config.toml
n_layer = 15
d_mlp = 256
positions = "rope"
parallel_block = false
init_std_o = 0.0
decay_fraction = 0.559
decay_shape = "exp"
seq_len = 256
doc_mask = true
dataset = "wikipedia_en"
Each number is 200 + 30 x the weight over the matrix's rms, rounded and kept within 0 to 999. Layers, rows and columns count from 0.

# layer 9 attention value, 32x96, rms 0.0919, rows 22-30, columns 0-95
200,165,174,244,220,262,207,178,128,209,190,162,211,117,226,173,221,191,182,204,217,167,180,170,138,209,230,240,191,216,238,189,197,200,181,203,209,146,189,210,176,200,196,276,237,196,176,218,238,221,196,169,219,203,204,231,213,186,195,199,169,202,232,189,233,210,167,220,178,195,216,145,201,208,144,176,214,266,200,183,219,163,278,201,200,177,162,215,204,222,196,159,182,235,212,171
182,207,222,121,209,241,217,208,203,187,224,277,182,186,175,177,196,278,166,210,165,177,185,185,235,269,191,168,155,158,228,259,199,195,192,197,184,169,201,244,180,191,215,183,168,197,197,196,231,179,147,183,196,215,162,215,189,198,163,176,207,204,208,234,210,163,205,161,189,219,214,216,202,189,190,249,225,203,187,187,216,238,184,183,240,198,183,178,147,219,162,206,196,256,224,155
232,244,191,215,192,199,186,162,192,209,201,169,211,176,271,201,207,150,238,171,172,266,242,203,184,156,165,131,228,259,220,267,232,219,244,223,195,205,181,183,202,200,221,227,194,207,162,203,190,142,217,156,213,212,177,208,155,246,196,195,206,191,174,139,195,227,160,222,170,209,223,168,237,219,219,186,187,202,157,240,223,196,246,235,217,146,165,195,192,181,193,234,251,229,183,242
189,171,227,196,249,216,188,205,200,186,226,213,258,170,174,169,206,225,220,265,173,160,175,205,166,295,173,183,171,184,225,226,187,163,244,173,206,159,162,254,165,159,203,202,209,228,201,161,266,161,186,195,194,206,193,215,184,233,229,192,164,163,225,241,207,197,223,189,217,250,188,175,237,124,178,196,215,213,190,157,130,209,148,227,252,189,204,192,202,202,212,223,210,215,181,212
236,171,220,211,204,201,135,227,199,206,192,181,197,169,184,202,192,182,215,188,204,190,182,196,247,272,179,198,171,151,152,260,220,202,218,190,201,233,221,213,229,248,142,212,180,215,211,246,155,153,186,226,190,226,159,190,162,209,171,212,162,216,198,236,220,194,179,216,161,178,195,162,279,197,222,194,236,202,146,190,222,186,150,155,187,180,186,191,172,207,220,227,167,224,158,229
185,229,189,175,184,173,193,230,198,136,150,202,182,248,195,213,178,199,217,178,241,238,183,177,189,160,193,209,115,189,143,130,121,243,188,198,206,195,202,207,228,192,206,197,173,174,218,193,163,135,248,184,255,193,189,170,229,220,175,225,240,185,208,187,157,195,184,214,176,187,200,227,167,182,210,235,178,248,233,183,191,210,209,202,185,207,251,224,212,205,225,221,240,194,245,182
220,202,224,171,200,187,191,205,211,215,219,161,213,196,206,219,203,176,220,194,162,251,239,222,143,183,191,195,227,180,188,229,238,197,245,207,180,245,202,205,164,254,216,170,219,238,169,188,189,166,207,195,148,207,215,271,253,195,203,155,185,202,169,206,192,178,205,169,216,192,253,231,270,145,186,211,209,166,223,213,218,177,187,213,199,168,180,183,187,186,174,203,216,216,193,204
256,204,227,239,187,204,220,189,194,186,200,132,210,186,207,202,248,148,187,162,185,253,221,243,206,173,184,173,188,267,162,196,238,250,150,225,240,253,201,216,242,253,236,240,188,208,219,248,226,172,239,141,230,202,125,243,212,227,166,263,249,170,170,172,228,269,180,147,180,225,222,233,200,205,192,171,245,175,207,216,228,180,207,198,181,188,239,172,237,220,188,215,221,143,150,228
203,114,163,109,157,211,189,202,177,203,228,263,155,202,193,194,163,215,175,213,175,122,179,134,246,188,199,234,181,136,197,254,238,231,218,236,150,193,213,179,168,186,186,193,149,176,209,210,132,144,187,201,159,212,221,149,155,201,208,200,134,176,208,186,194,157,214,182,189,168,201,151,239,181,195,262,161,245,161,217,232,298,199,191,157,189,148,170,149,205,241,208,201,224,188,194
# layer 9 attention output (transposed), 96x96, rms 0.0943, rows 22-30,54-61,86-93, columns 0-95
202,206,173,171,209,247,248,202,198,142,236,260,179,215,195,185,162,129,154,221,160,185,220,184,256,196,158,188,169,197,210,213,256,246,170,260,224,166,164,178,237,229,210,214,203,217,226,253,159,194,209,214,158,181,234,230,201,147,221,184,199,231,188,208,199,152,214,191,195,182,240,209,142,213,155,234,218,231,157,221,213,209,200,191,210,183,182,183,193,213,168,204,196,230,205,227
202,174,194,165,170,181,212,182,182,237,180,225,197,245,212,219,176,217,220,220,176,204,230,228,188,203,210,139,193,209,225,264,156,160,180,199,213,190,220,149,201,210,216,193,177,206,197,154,212,168,179,224,208,155,155,195,157,207,216,208,174,125,202,166,241,220,214,185,243,200,193,210,189,196,197,193,179,156,228,194,176,230,218,223,232,203,243,158,193,193,221,160,228,215,164,182
207,172,195,187,173,225,149,209,188,220,211,267,193,161,171,148,234,202,222,154,208,153,229,210,224,171,211,244,221,191,133,185,187,176,211,110,256,200,162,170,178,149,200,253,233,202,216,196,223,213,195,223,213,214,220,235,203,228,189,238,203,202,185,175,173,204,170,207,208,209,223,202,215,148,215,199,209,205,199,243,196,186,186,192,224,193,199,225,224,178,178,215,172,207,194,171
239,205,219,190,213,177,179,211,243,184,218,228,240,169,180,171,215,183,191,189,213,233,242,234,152,214,146,232,190,193,234,224,231,199,174,176,202,253,227,175,176,253,273,205,238,132,145,190,256,155,198,171,191,214,160,191,192,200,191,238,199,190,207,160,217,221,206,202,196,166,167,180,276,213,210,188,212,179,247,213,198,172,223,180,258,188,215,226,220,230,184,225,276,178,230,192
282,181,257,221,169,166,184,188,206,214,195,219,206,182,164,183,217,214,216,201,217,211,191,237,125,264,204,152,221,191,185,222,193,184,218,214,224,193,164,241,175,170,197,177,208,188,182,196,238,177,206,235,236,242,158,201,212,240,216,213,208,223,219,204,188,196,200,175,218,212,144,163,259,164,231,192,200,215,200,200,191,229,214,175,176,194,202,165,233,184,182,214,223,195,187,140
152,189,173,202,248,203,193,172,192,196,130,157,167,214,212,185,195,181,201,237,194,197,151,193,210,195,246,191,213,193,202,195,162,195,213,163,175,173,202,263,229,212,194,194,170,177,199,181,212,179,179,251,228,173,220,179,209,228,198,244,187,136,195,183,217,206,209,177,178,140,211,201,172,228,227,196,184,186,145,234,234,182,214,232,174,212,190,238,152,201,223,203,173,153,180,182
185,224,209,240,143,166,181,196,169,227,222,189,229,188,206,240,198,231,262,165,226,189,238,221,155,242,204,224,211,223,184,173,188,134,217,159,231,220,199,239,151,174,179,210,212,200,187,166,202,194,215,146,220,206,183,211,186,257,183,222,199,222,226,216,188,219,184,250,230,229,190,180,257,161,240,203,206,170,234,187,213,216,218,232,212,205,185,193,223,198,194,202,203,186,206,207
205,227,256,233,197,146,202,183,161,239,170,141,167,176,196,267,190,198,238,134,217,224,163,173,153,191,182,220,177,230,218,165,187,159,194,99,218,218,218,244,187,187,209,206,227,161,160,186,193,179,189,170,207,226,169,184,231,234,185,246,211,183,230,189,187,236,175,230,195,207,172,195,210,208,243,137,194,193,237,191,214,170,192,183,192,199,217,188,158,239,269,213,241,179,169,208
226,170,149,173,118,203,182,223,181,183,206,204,198,207,273,176,193,257,203,252,145,174,197,223,208,233,176,130,216,136,194,228,171,154,219,266,228,186,152,151,221,167,182,194,135,200,267,201,182,204,197,200,184,188,236,238,165,252,205,229,183,160,200,177,233,178,266,165,226,168,218,210,111,202,174,219,164,193,194,219,224,235,165,213,197,205,148,218,269,176,162,173,192,162,186,149
231,222,255,144,224,206,259,183,229,193,259,222,148,186,180,202,148,192,146,202,223,171,221,155,259,192,148,236,193,218,179,229,239,245,135,205,191,228,178,242,219,229,216,254,221,189,213,198,209,190,210,170,181,198,253,219,226,140,193,185,185,201,169,211,227,194,191,258,199,177,255,205,219,190,168,171,226,263,207,184,231,150,251,174,169,182,226,175,199,213,155,199,203,260,232,188
164,173,155,137,197,201,159,205,212,239,224,211,229,202,163,179,197,274,202,197,181,162,174,198,161,185,205,182,234,181,243,247,198,184,236,197,179,267,166,221,170,219,227,212,187,181,237,259,250,230,203,277,248,194,226,184,203,170,190,249,145,173,171,167,84,151,208,133,213,205,188,186,188,154,176,231,175,157,234,226,197,245,186,236,172,219,232,181,207,173,190,201,173,219,151,168
240,214,251,213,214,191,211,192,170,183,239,195,197,179,194,230,178,115,215,203,187,231,167,181,216,216,186,217,166,185,187,199,178,202,161,120,250,165,192,212,237,227,203,231,195,222,161,188,158,200,176,170,211,205,228,164,198,238,193,165,220,205,197,161,251,218,193,233,192,205,232,165,219,115,195,171,246,220,185,177,191,182,199,246,208,180,173,218,169,221,261,240,198,265,221,199
187,190,208,207,206,203,162,224,261,226,207,219,229,189,164,188,223,283,185,224,222,231,236,228,190,224,203,240,205,170,232,232,266,214,255,165,194,274,174,207,168,239,199,218,197,172,257,238,261,223,235,250,205,204,181,184,225,172,162,248,213,189,198,171,79,183,175,158,224,217,201,202,211,184,171,182,193,174,230,209,190,205,201,180,242,189,216,234,197,214,179,226,266,169,209,200
195,212,185,230,132,223,158,212,162,197,217,211,245,209,175,200,152,191,190,176,214,195,188,180,176,302,158,190,245,146,193,186,179,159,186,215,202,195,193,227,133,190,211,169,228,205,160,173,195,217,183,254,188,189,196,181,178,213,211,203,193,215,223,134,146,143,231,150,218,197,168,174,248,158,185,227,159,227,210,223,173,207,122,182,150,219,197,159,213,223,207,212,221,227,196,199
206,152,206,211,206,187,214,219,175,147,150,159,207,207,214,203,241,170,248,235,202,179,153,201,187,148,224,158,178,230,184,239,149,189,243,183,193,181,226,221,227,199,208,231,175,186,212,184,199,151,251,193,257,224,152,200,248,247,192,231,221,131,244,211,303,233,209,173,147,176,205,198,195,230,269,212,210,222,146,228,254,202,224,195,217,193,167,258,171,189,168,220,208,160,174,172
169,223,174,230,135,217,173,199,193,206,242,244,225,178,195,182,190,177,212,185,148,223,229,198,191,186,201,227,206,185,175,186,189,169,228,167,230,206,204,216,130,270,186,179,198,252,178,208,184,207,219,223,190,199,227,180,154,243,177,185,157,257,184,177,117,154,187,248,238,209,195,187,200,144,171,187,198,206,188,177,191,192,185,225,205,199,214,197,230,193,225,223,220,216,211,208
279,234,256,210,231,216,217,229,170,237,231,217,233,199,201,210,165,123,200,184,168,251,216,176,205,191,196,232,194,159,164,197,194,178,124,189,227,208,245,195,212,234,208,218,221,237,109,187,189,138,177,171,178,210,146,248,238,205,248,227,199,165,248,167,264,224,218,224,169,220,221,223,160,143,199,117,223,202,213,163,239,186,183,156,171,186,210,119,204,219,284,205,241,183,162,194
177,192,191,180,164,210,256,212,230,185,220,190,112,181,178,187,198,184,184,204,196,180,196,164,259,165,165,234,178,179,160,214,253,265,144,183,186,193,192,225,219,266,208,219,202,197,219,212,188,194,193,200,173,202,242,239,244,186,218,208,190,191,184,215,303,224,210,207,187,215,253,201,177,223,177,200,240,236,194,169,243,149,183,98,201,198,206,189,195,221,155,223,198,195,178,196
201,195,190,173,200,169,183,165,252,198,182,189,247,170,198,191,194,270,179,203,208,203,253,222,201,171,180,174,198,253,187,187,260,242,149,217,220,216,199,202,182,252,198,280,203,167,260,212,211,187,237,255,247,196,243,190,246,155,206,240,199,173,188,191,174,200,174,156,173,218,205,233,199,164,176,190,177,201,242,218,199,203,206,188,171,170,227,197,246,185,165,200,235,200,197,206
188,194,207,234,229,188,214,207,158,120,209,207,171,234,241,202,202,174,274,134,171,178,162,147,190,208,202,200,203,205,192,163,182,168,202,166,246,188,193,233,194,213,197,178,240,240,216,189,174,188,238,212,205,233,196,221,158,243,163,197,190,197,206,196,154,231,177,250,91,228,209,190,174,140,168,197,235,219,138,199,221,187,174,212,251,156,181,236,176,201,279,208,151,230,208,226
178,182,206,163,196,190,185,188,233,198,232,190,212,179,193,211,274,260,228,217,196,184,210,201,208,187,192,170,195,217,201,209,268,235,200,176,199,222,181,198,183,247,173,204,230,143,264,171,247,194,181,225,231,218,169,186,225,219,171,222,223,170,199,199,275,211,162,161,193,253,192,220,215,223,163,213,209,219,228,194,240,201,237,190,239,172,223,229,219,223,187,174,171,171,158,221
187,201,211,206,192,155,193,139,173,196,187,204,215,181,188,183,166,210,223,190,234,160,204,192,214,237,209,218,197,205,179,227,227,186,161,164,260,219,227,251,217,173,231,205,252,179,181,219,182,161,195,227,224,193,205,188,206,222,212,205,178,191,195,188,95,155,217,220,163,230,161,175,224,173,200,180,199,220,239,243,209,198,198,221,169,191,254,197,201,218,230,189,226,235,202,192
193,180,212,237,183,213,195,232,199,190,161,172,239,211,215,205,219,182,203,230,143,201,185,231,166,126,263,158,237,222,197,215,161,203,292,198,201,157,227,215,203,175,182,232,164,215,212,193,214,197,225,181,206,184,150,220,238,226,199,190,267,171,237,164,316,206,202,162,184,181,214,182,262,255,249,212,175,206,193,233,190,192,225,241,221,149,168,177,181,205,186,214,247,183,209,227
208,221,210,225,200,195,189,157,196,213,218,241,248,189,198,248,182,197,207,219,225,198,206,209,177,210,156,221,209,235,226,172,214,160,160,154,245,190,192,221,192,217,177,194,248,211,189,206,204,177,225,199,192,195,188,192,174,194,173,190,147,226,190,188,36,209,186,267,213,191,189,220,218,146,171,192,198,184,201,184,200,228,196,255,198,202,229,211,225,175,210,198,183,233,219,161
231,204,225,227,246,205,224,199,163,194,200,184,221,222,216,189,145,164,243,166,212,230,167,181,170,234,230,235,188,180,185,180,197,168,169,186,209,144,254,239,195,193,210,229,223,207,102,206,187,115,226,218,186,226,172,202,204,191,208,218,179,192,202,150,113,234,185,247,131,170,155,170,192,183,185,168,217,159,216,205,228,188,202,199,190,179,219,174,170,168,280,242,227,195,193,221